Weights of a small GPT-style language model, trained from scratch on English Wikipedia.
Architecture: learned positions, no biases in attention or MLP.
Each number is 500 + 40 x the weight over its row's rms, rounded and kept within 0 to 999. Layers, rows and columns count from 0. Numbers have three digits each. The size before them is the row's rms in percent of the matrix's.

# layer 8 MLP down, 320x1152, rms 0.127, rows 214-319, columns 320-383
098:522443539514523538513521404458520516507484469499523462522460470496475477492519500478519455508565527541449490437479520512510470462500594531538474483550543548503522440436498608494479466496481471
097:578485531490528514512520452542451472580478562521507477469499489555472544523547533512512495457533493454602447393464474511471447461514516479519493513467566520477511540441510444519456563536466520
099:506448494613509554507469508444493512513551509499447493444528471470499487477489414460522464483538495509496531494454519553516456527479479547449513434482569490453486520455567513578478491451488444
106:474483591518497503448464526424504490511546499475559510491489523449437494393500548546536435485456566512406535537413470477507499491513508493511431521524491505500458418443505492532440487492456463
099:498550454437468476515506543477581533400470499499521531489502503550427480508489504444492514527515508530426468507512540512425487508522471498599457521459499487448432496494510483495454549527524576
095:498497533504430536543444462407471521512528505496513521483495537464522422462450408528496494545527416591502541475523492543615493455531468485496537419533448538539524524452499504534475450595548506
102:534496510437555551589501538443419574504495520490452508494486507403490524540476502533540532497491507499406539481578489432443559541498523483429444491513494445539550520506494490464500483504502465
099:544520511539500495532456533523563494560510617540479496564446540469534501562492575482528477492475501529500432425503459523447479472452452565463476562476538542448561477443505574516609501538528478
099:485524538471457512536428467453524496461496466483500524469527550548472473378471528483523560484498483458475574522534468466477466472507539488529547484495472517500514466511541511546480649434473516
102:517494538521508461484499493454527515548528510523476479498522478488516512472430452474511507379474484441540524518491429579551562516481470509466594515418458492456523588538469468537507495478470531
102:557531564533508495438475537489475520453470542533531514510471469561408484509518535560517378532531481464493447542487540482487484486518541571506491459521553493499457467477438491483476464469489491
103:513488522509495531489479544503517465514407563500518532475528513492498495517471566566513515460550467456483478448509532421484514468437532460375550494406513467443501504478452537505548401425537477
123:473498513482535495467473535575497519548530519506478532514498568540493532455490519489460500458543474491447472512528516528522476477557563523553554485489507523504544447495487447500554518470509550
098:492487496554546539425495493521515509471473576584538562507513456458495553484545514594518503509507509506490502538479550478495509485449498572504553461495489529457561569545510452482518517495411553
099:446449489450410483520473465506518531499465478576489520503596530518496504488490540512560466501470519502510555471499480549500502513523485526461567487446480474461468526546542482513472514484494438
097:505550531465490496450480533519483485531492388484505450498505537510538446522506488529561509495563524485461515619516440536541528463484480463483495538407510475524480439543434491496539520419493497
102:540525498510487491520531476493531480571437528524467454492444522505594510561377458495422523503526507525467479522565460445510554492464507518519516483534504499482541512494525550498428413501546494
100:445535464469506505503514563553525448464500402529504417551499521456508510512564508423507508499515540514529541517490505516461537416516437487443552489521517454541469438535461479472524413526521549
098:512552533489496483467467569577434500509480416477595457533421502470467498513391416515444562506492489495471524531495397460485482515515508486504515477461447522414511435496507513508468485496491525
100:498520494561462512480398486475494497491471504514457501480545492517489477509525461506416492509503580504459478548497528488447499548525482551485521543473459504504437503439476447567494507544498471
094:492522500449524463474479570540515510516513562554501538520469542549488579586573554436530455486526526470529532617486470475468549480528520493432504494493436500456481567533477528577519543544530491
096:518448518489485495447489467533502446490515441493559545470513488543514489472576451574539422480441433486524495508532521546419589421489448493460471478469546541552511501479427509519564511526529513
098:493516464526537497483512495401505529463494479528476531480473421512570473418501429444556505504459597455488450561482453449526492509496457534509456538524476491561476527565391485485471507498455537
095:553580587474534479481516489430499418494511502579514467421538494480534466468526515507499431502528477427559571543539538526459473461491441486459456543556467511467493476469472506529493521523510480
098:501452476474494517447454525512443511441481499562431447508494519499507539516461476549489554451426515522444449475403477470474457500479592483512510594468497450481501558521491517478478491541529462
100:547485502500484521500566520519498452522493510543507484503501467493487522493452500580458484535412554462561533499526480536512434486555541536501509509481475505508509604556528512481518560531475449
103:540519477467505525517497542583483489493523559400511460523594459526484569474482531495510457489435472493489555500529440501493457535457487491549559521491424425480478453574453534504438441528502488
101:451518488466514471564507492478542531520444502455488549489485507510459484515446520476509587506503455438483452504508496443507503517493528461522480489514505491476500556513491435486578551561523484
097:526557421468485521484531510511494491529562529472470460560428514460507555522501484476458517514549556476458483488483469498475515504484475483471459537484540491536496485468555563547513487416457562
100:576491406524547536488445473517504582438518515498452510487427472534522490489457539476513540472593488502565531495466421573366544489522458498587498511494491514511511433511457529474520432432511491
104:552482525470462459492545493542561466518535556492519490499469494494571458560563549487568504526463511520539547486488507514512550554540499542518506506480423459552524472540485491503519523528548489
100:522493506482445470487469493548534547529524415497502511537473549561526515497527541491464505499554536445453518474500523487564497536461478473492468457407485461471494547525512431522583578510482511
106:455528402508473480479537429554525532539505465543548489542460528451593508495468492502534477563534453449507524516509482526444531560504472576502536439472452549509487470507410465606485488427471562
098:548498455508547498587456479525524552527438537470560552534493512468534474494468503494461539560462507516548442544534459536630532504521479554489568477543553544560549489389502530466465543488475487
101:526464510497504505485522433414456556435469473474483468432528491559439448475533511552541529569531470523479473479509513531456473505479489524472514441527513484486518445490489464453527525515453507
097:541546493482459483536465561521450529488449539525474489444537515483451469530561518522505471517462465473456470542444501479491537485544532449536498481547499604536456523494518547451577553533547446
099:519403457529502475484471501506470534488503490483565519535501509574430498501537454555525528466356477454522559481446542498551491518400517524454528530478519430503484502549551513437462549527476406
109:503458467487482497520475434507477491498443542459456450468501473536457430512497487527431481472506456474507512523539453509448473430450471484507514443523479457472629410550527519482537533436528560
097:495515604518564458518474527526534518529477477463347482544551469539482503531443421481527546577504446473487529508566512449500624474468508510468583458513583488478535450484528537494509404498490511
100:439503447547477453507552543521545526542506451518523544471454537476529442522538454541474504445468444531509460476437453531482435543467408509456577554480527465546545422405480496559521497484520482
096:495428551516477484454454394594493528463573482440577533476481564428443510484473472508512501522507516480454532411508502558526504485470568476498477490588480476478493563563443543510548534530413441
101:479489481482478521513559543534547520457545578496459521504500502579536489473501516542538609505441488555444440530553470440463501522541539456542499536462517473456505460494480627542461545414528524
100:450518497541492511629578458494619508429521440494504519505549513504485519493466540538550515527492504518465510478503512522527525513500533494483578491503533483486498539481494499519507473499468554
101:572458444571458525446581539497525400506498537567543454475465490506481455468550489458483506488512515513459583500494531460402373509537444488466477535500520496531489486562531484426567482482530528
094:484527534481512485456461487546525504534528589493547500526545502516555484536464444559492517470513469457543493547425515451475488555510504450526482468470477532446435510541546550548441444568531485
099:507477448438482546500572567616463471492480550512431537442465537519478485490485507495474587444469448452470465491494439476458473490441534589495511503531462452438473441555526506527476504536495513
102:520524468472509494453496500427501497484431526471478499446491514413497519441489549484500456458559482405511496519499476434450562464544540472492546515470520462533497563556495464519581568438526491
098:510438525418498480487595531426414524493556495486490465501540526517490464541483525468453452458567463526536465512433506482484513566465450555476474519537506558516569439540517536465489473552573544
103:483529492517459524513437456515465451488510536570496522490492537436534549548434597586483458486486482477499466484488531495552505446496486474549559501514495539498492526503538433511507500495548536
099:463458529426555522497403505455521545549473467500470523546593475433465505577451477586458522508512530544476435457487513577617521497461510529466502511491508633531509487497459502469488457516524490
095:530493592518459490475455520544488496527520394475542503480515476456519488500491443459550478597509430471483465551517557481541539482510507435460578552478433439475588508531476514548477532428478502
101:504491465534530559551589516515470488541455517466489517515503449517505495479578518498424441502496509482463542454543488509533462582458559509444507512510494452479511496526435600404490555477507480
098:561523532552421472526439520508510492567542464471498455449522468519509397487578532475564475431512537505532540522464453567508507431459477485454539432456424539556541489526437621535416545493480524
101:468420511444496494498467449479493522501501420439541520434529495556463513475505479596424452449616497476465477505463541492566455439506509465515491614464530512489515502456513469507502506486475562
094:460521545446463451517513540542570479494529515492493488539508557457494545573436512508499496539467511515513507471472511455423479501479603570557476462524554516458496504551454446506563426594483532
107:542494576517497540475469491585417433487513500461555518513538481542526513463511483436575486490531481494488420445503545500542450497486513473499485506502484492444566498514488484510508504447435490
096:500507446457504505596499519430479494516448529455511434523492561519515447508514515556545535525538569495514504500478549413466544482511518539483519501497469500473559420500458485407460425507517495
102:533516507481570444578476466405528494509539517426504505533425452453491526559550519492639504505484465530458469510506479440450499531505555482477514445523481478499539484506456478519493502482474519
096:494514510478513491498450505508474443513474457557535435539460472501500472557435570463475507445461461493447512432495504463517511492479542517495484533513554442416432528540486521483521451458578539
094:528472546496491461508444504528494514560458486457492466450572515466423538521451503609500532553526442570436562515603482476513530507462587518472514486458506522527430500460441464530432514570473522
108:508500509493542502523507478532516542526454612454502438455552490484477558459572451499528492509521514501420531506517503444577431433527506498503483536558553537476540495523552491517590527496528442
099:550493554439503524504454492540553427522532558510453475433478492474433497506426560607524530489456542475525496468430469523518545527468521511497518581533507481508478512421558515462486457501452534
102:485532464497486533535476555556499529455557465496505523474424514548490510571460534450528482452519542473473549482549480546534564511516533515534499531493529469487512435439507448571544472499459500
092:475508564537485459426448527450452529471492457501579496539509481439545490481503495590462465435466472451494530481453559509465474476462515511490478491510497534548422595492461519451489482488504518
101:500564526500554501504568490459581501489430446525482519520436487510472521535510514556527457500539497494486534495521456491484507545476497512514524504440531473473522536422515437467591480535539532
099:484481489493476458448444486418486577506520482547498487499480481415486523519423539452505504513507496464524446520473545531457517541478510553514493425504483517541481547497513515552547514486521552
100:526474471502534521432501486449598521525451520564473469505478435469492543526498513539452521483497548514586504447512492432577452506497454457473506465474456558558554484450492506506498483476469431
100:477489511566542518380534463515462453453502529525410487506593519548503484485551475464502524442564511548563429473539449500431449519536494500546512522510475516456487584520447530496520526540600520
103:574458559515432401541495456514466469499572477509488468479454489440563551458532497544480508513477469534546494404519502509510499489515473499473501524422516448467445549484442540484588497509380536
103:529521466465532559432554522425508471501454556547538545526488478480543504534513504508498525514454459448523549476441483432537533502505495420469547451422528455493482510459481512454498524447467504
097:519568554521474555527506529497549474529505497525470491493470508514558486433579511496490464529533512550491443495576547490461514479513520515508523426627475552512591457486488502513541544496502472
104:564528557506492488500533560426465516540501479449497397431465529467455556426460603517447513530533503538435550499441481486534526517536450490528562499529552546469488497488501455520500498465521510
098:563531539506519562507525458500498500493465513510569554488506513477501470492486552501508474580509539494519555550469512545525476497535480463516439564456464532501517500520483464547450442499514499
099:436593487514474427599459559482483562448487461478503410496439512525485423473471493493472490536479482486472533537514530569541543584484516456472466510526548490534455537469522479497518520461527489
092:535518524541498566514514514472467517491448525584490420458438441468532552484484553466512456469400552485615482499529557424452441572444522463568505489479531541474436475447464542518465438504509513
096:469437481444470507458492502567518517468457499490448480539512534470537479523493485546465571543523526522553425381491448538456454517572378532460449468503480547516399531494460523472484454579428506
100:425508481485485466472495448547538511517540536568504424449548469491479444477504511512479477572500516456459441468502547503570467475459468483434511554455459521448499442559491517508548437531482460
099:558511488465487486477427570448463477551537494495466518460508451497524529510511485530486439486469462522488504492543603567555472496486509439449508513459537573473523477517498507477462468461523511
097:501443456428506506504582571521404480538524537459445488470519486425477572553491488549515528503504461481499463464517463565474510478460488501535515534504404411466458431539505508546494500494508479
104:491420484527480576572482570476478464389481507418543567520500495515474483434460490546482504469473487501459484509493515483485529497534463481473446516575502510527542464480533476476502530523527550
104:461514504534502544563547592498468502528556535451575486542490498558573539487497519399500474484582463489509506524496561473565531499417450505514532523544562457532568504519535521414490517524518544
100:473431424544451486531605422474565527469557503540511412563523436482543504490467491456529529487540495494495504517461449453537565517497467487517480437501522490510558545516515463553471489456560383
102:470532429454492425475564497500468473542501397540474521504501415501505454567466502456434492467483513498565548508468405526490528460487502545545490537451469527542465502459512465428551547504580462
103:479505481424510481525499412493497582478499457387504557519435526506456477531564550392496526496547447519471491414399468463469525490565553452543447476481530485489430565460498488460554513523512541
096:489444536478515512473425542566543509481540526446495483470585493485509593523487533489492518533438548446553514444534522501515495493488532494440557463492443469423473469551443507529519551540489517
104:533523502550551528553451451507515460579548522510521489506425444482543479545507579457492513460514484493507422539425466476520489397461527474516535519518533487461490540513516585571478518588515529
124:490565537481540504465531553550540544536516426507531467488478567468471535495657492542433482531524539496535448423535517527464452492462575425518534533527506484502513544528553481546474494484529464
096:499464414528500544422532425514501536525450554491404560499596523499462468522484553553457550474539514511458409511509496458509524515466516530481442512529544563544508508496410508513536472573491534
103:505510496557467530442515608523534460457464456490496471515480408441556531550562517467486401435467553496485482512449448578504484558541447475515362490485483444475424488505486510484521535556500473
094:501516471478488525528498463478517597532560520508490544496482448577532546499550587550453477478496508500548490556523494524471459568500489443457568559408503513456510562437525505501496518452438500
102:495480573470510499504488469575442467487504518523563551582499582484541460478451520527449513523489472494535518568536525548494456467551500533495520531474525520556523528432519519511474475551526509
098:460486500478534489513504531473536525610469553466582463597521493574525472523513473567454521467545488539471522482451491545431481438476429514583512505484516507501442513584497493621422512491519531
095:504437543516547493475504520554511517499533528480494470478561509432549447542516528457551538539466479434516525525473482444527475461573471478473534503558483483507428507518566487529463446530527506
098:459467493565496452523522423461519525541502538520477443497558521437474528477512573487470509470512579505587481441540579462526474491496503514434560480488506501449478508520500544495532476586585533
095:463507461482476508530433542466478490533420515499494557532418473432518488523436466527584486516489470472479492476531533494513468530455528478455532412535409483466522483502512484385559496558501452
096:444490537527527451519520526530508590426544572446499511482512505535566532597506568508489569584497528503509526455530489483458479494522534495550447491470532545542498405525472444425528461435477507
101:496472503425537480496586432509484439548457493470522489554526479463482510521494506614485549519557550490486597451489547491519521491445467452548529489547459499492458568549446457555523464554552474
098:435553447473454507426464484508501565536433450514532488400492460539509480528424553509548485486511524534578439473463530501526514544456466534576480448491546525541485452448507502500554495505540526
094:540504484561489549521441531504416459496527523413523495519499522475458516459466569485504515527459481508430460450594524453494523531450504528476526481458472431486513461512554518455445485513412414
096:484458478461576454469589423564456487496460404409597439572522508547541556541561465534513474529483507465481491557503556467537527509496431494466498499523488521553504527470504564579550522552538535
106:562469516504420510498527509500473477490546492465528487446523500544449523404510523538499427531528511487487452447444443462492533521510497450472490503478452484514473502504513518438501479506511472
106:477430509480478431542428595483466487502502565525499517560523552528430531491501522477542507483573495526495497478477362466433505522576540539571463424492524490471581505549486559487501465500527485
103:559479537492454510470460500451539465498481495453577485522533407471460496485473518554494468512522497457495508507494477549565471524488505506502633448519503475511492469505488532525510499450491477
100:498542590515466479441403502563473542462455485488526542573427500508492492445535444459489553461509518476520530483497483447405519462499491453528501481500517491463479489470519448499513477512539568
101:560505503463494491511453497501476458506534459524545403503537580547533552553491487483521447451584551482515452545516539493480566516455478519503560485481510534458554448521489435605568410514490496
101:454466484506482517512489515461541574545457467494498520554486594473531403495545493394505474508482547527474509446534440492500474455456543541558411467500504463520494470456502492519478487448466485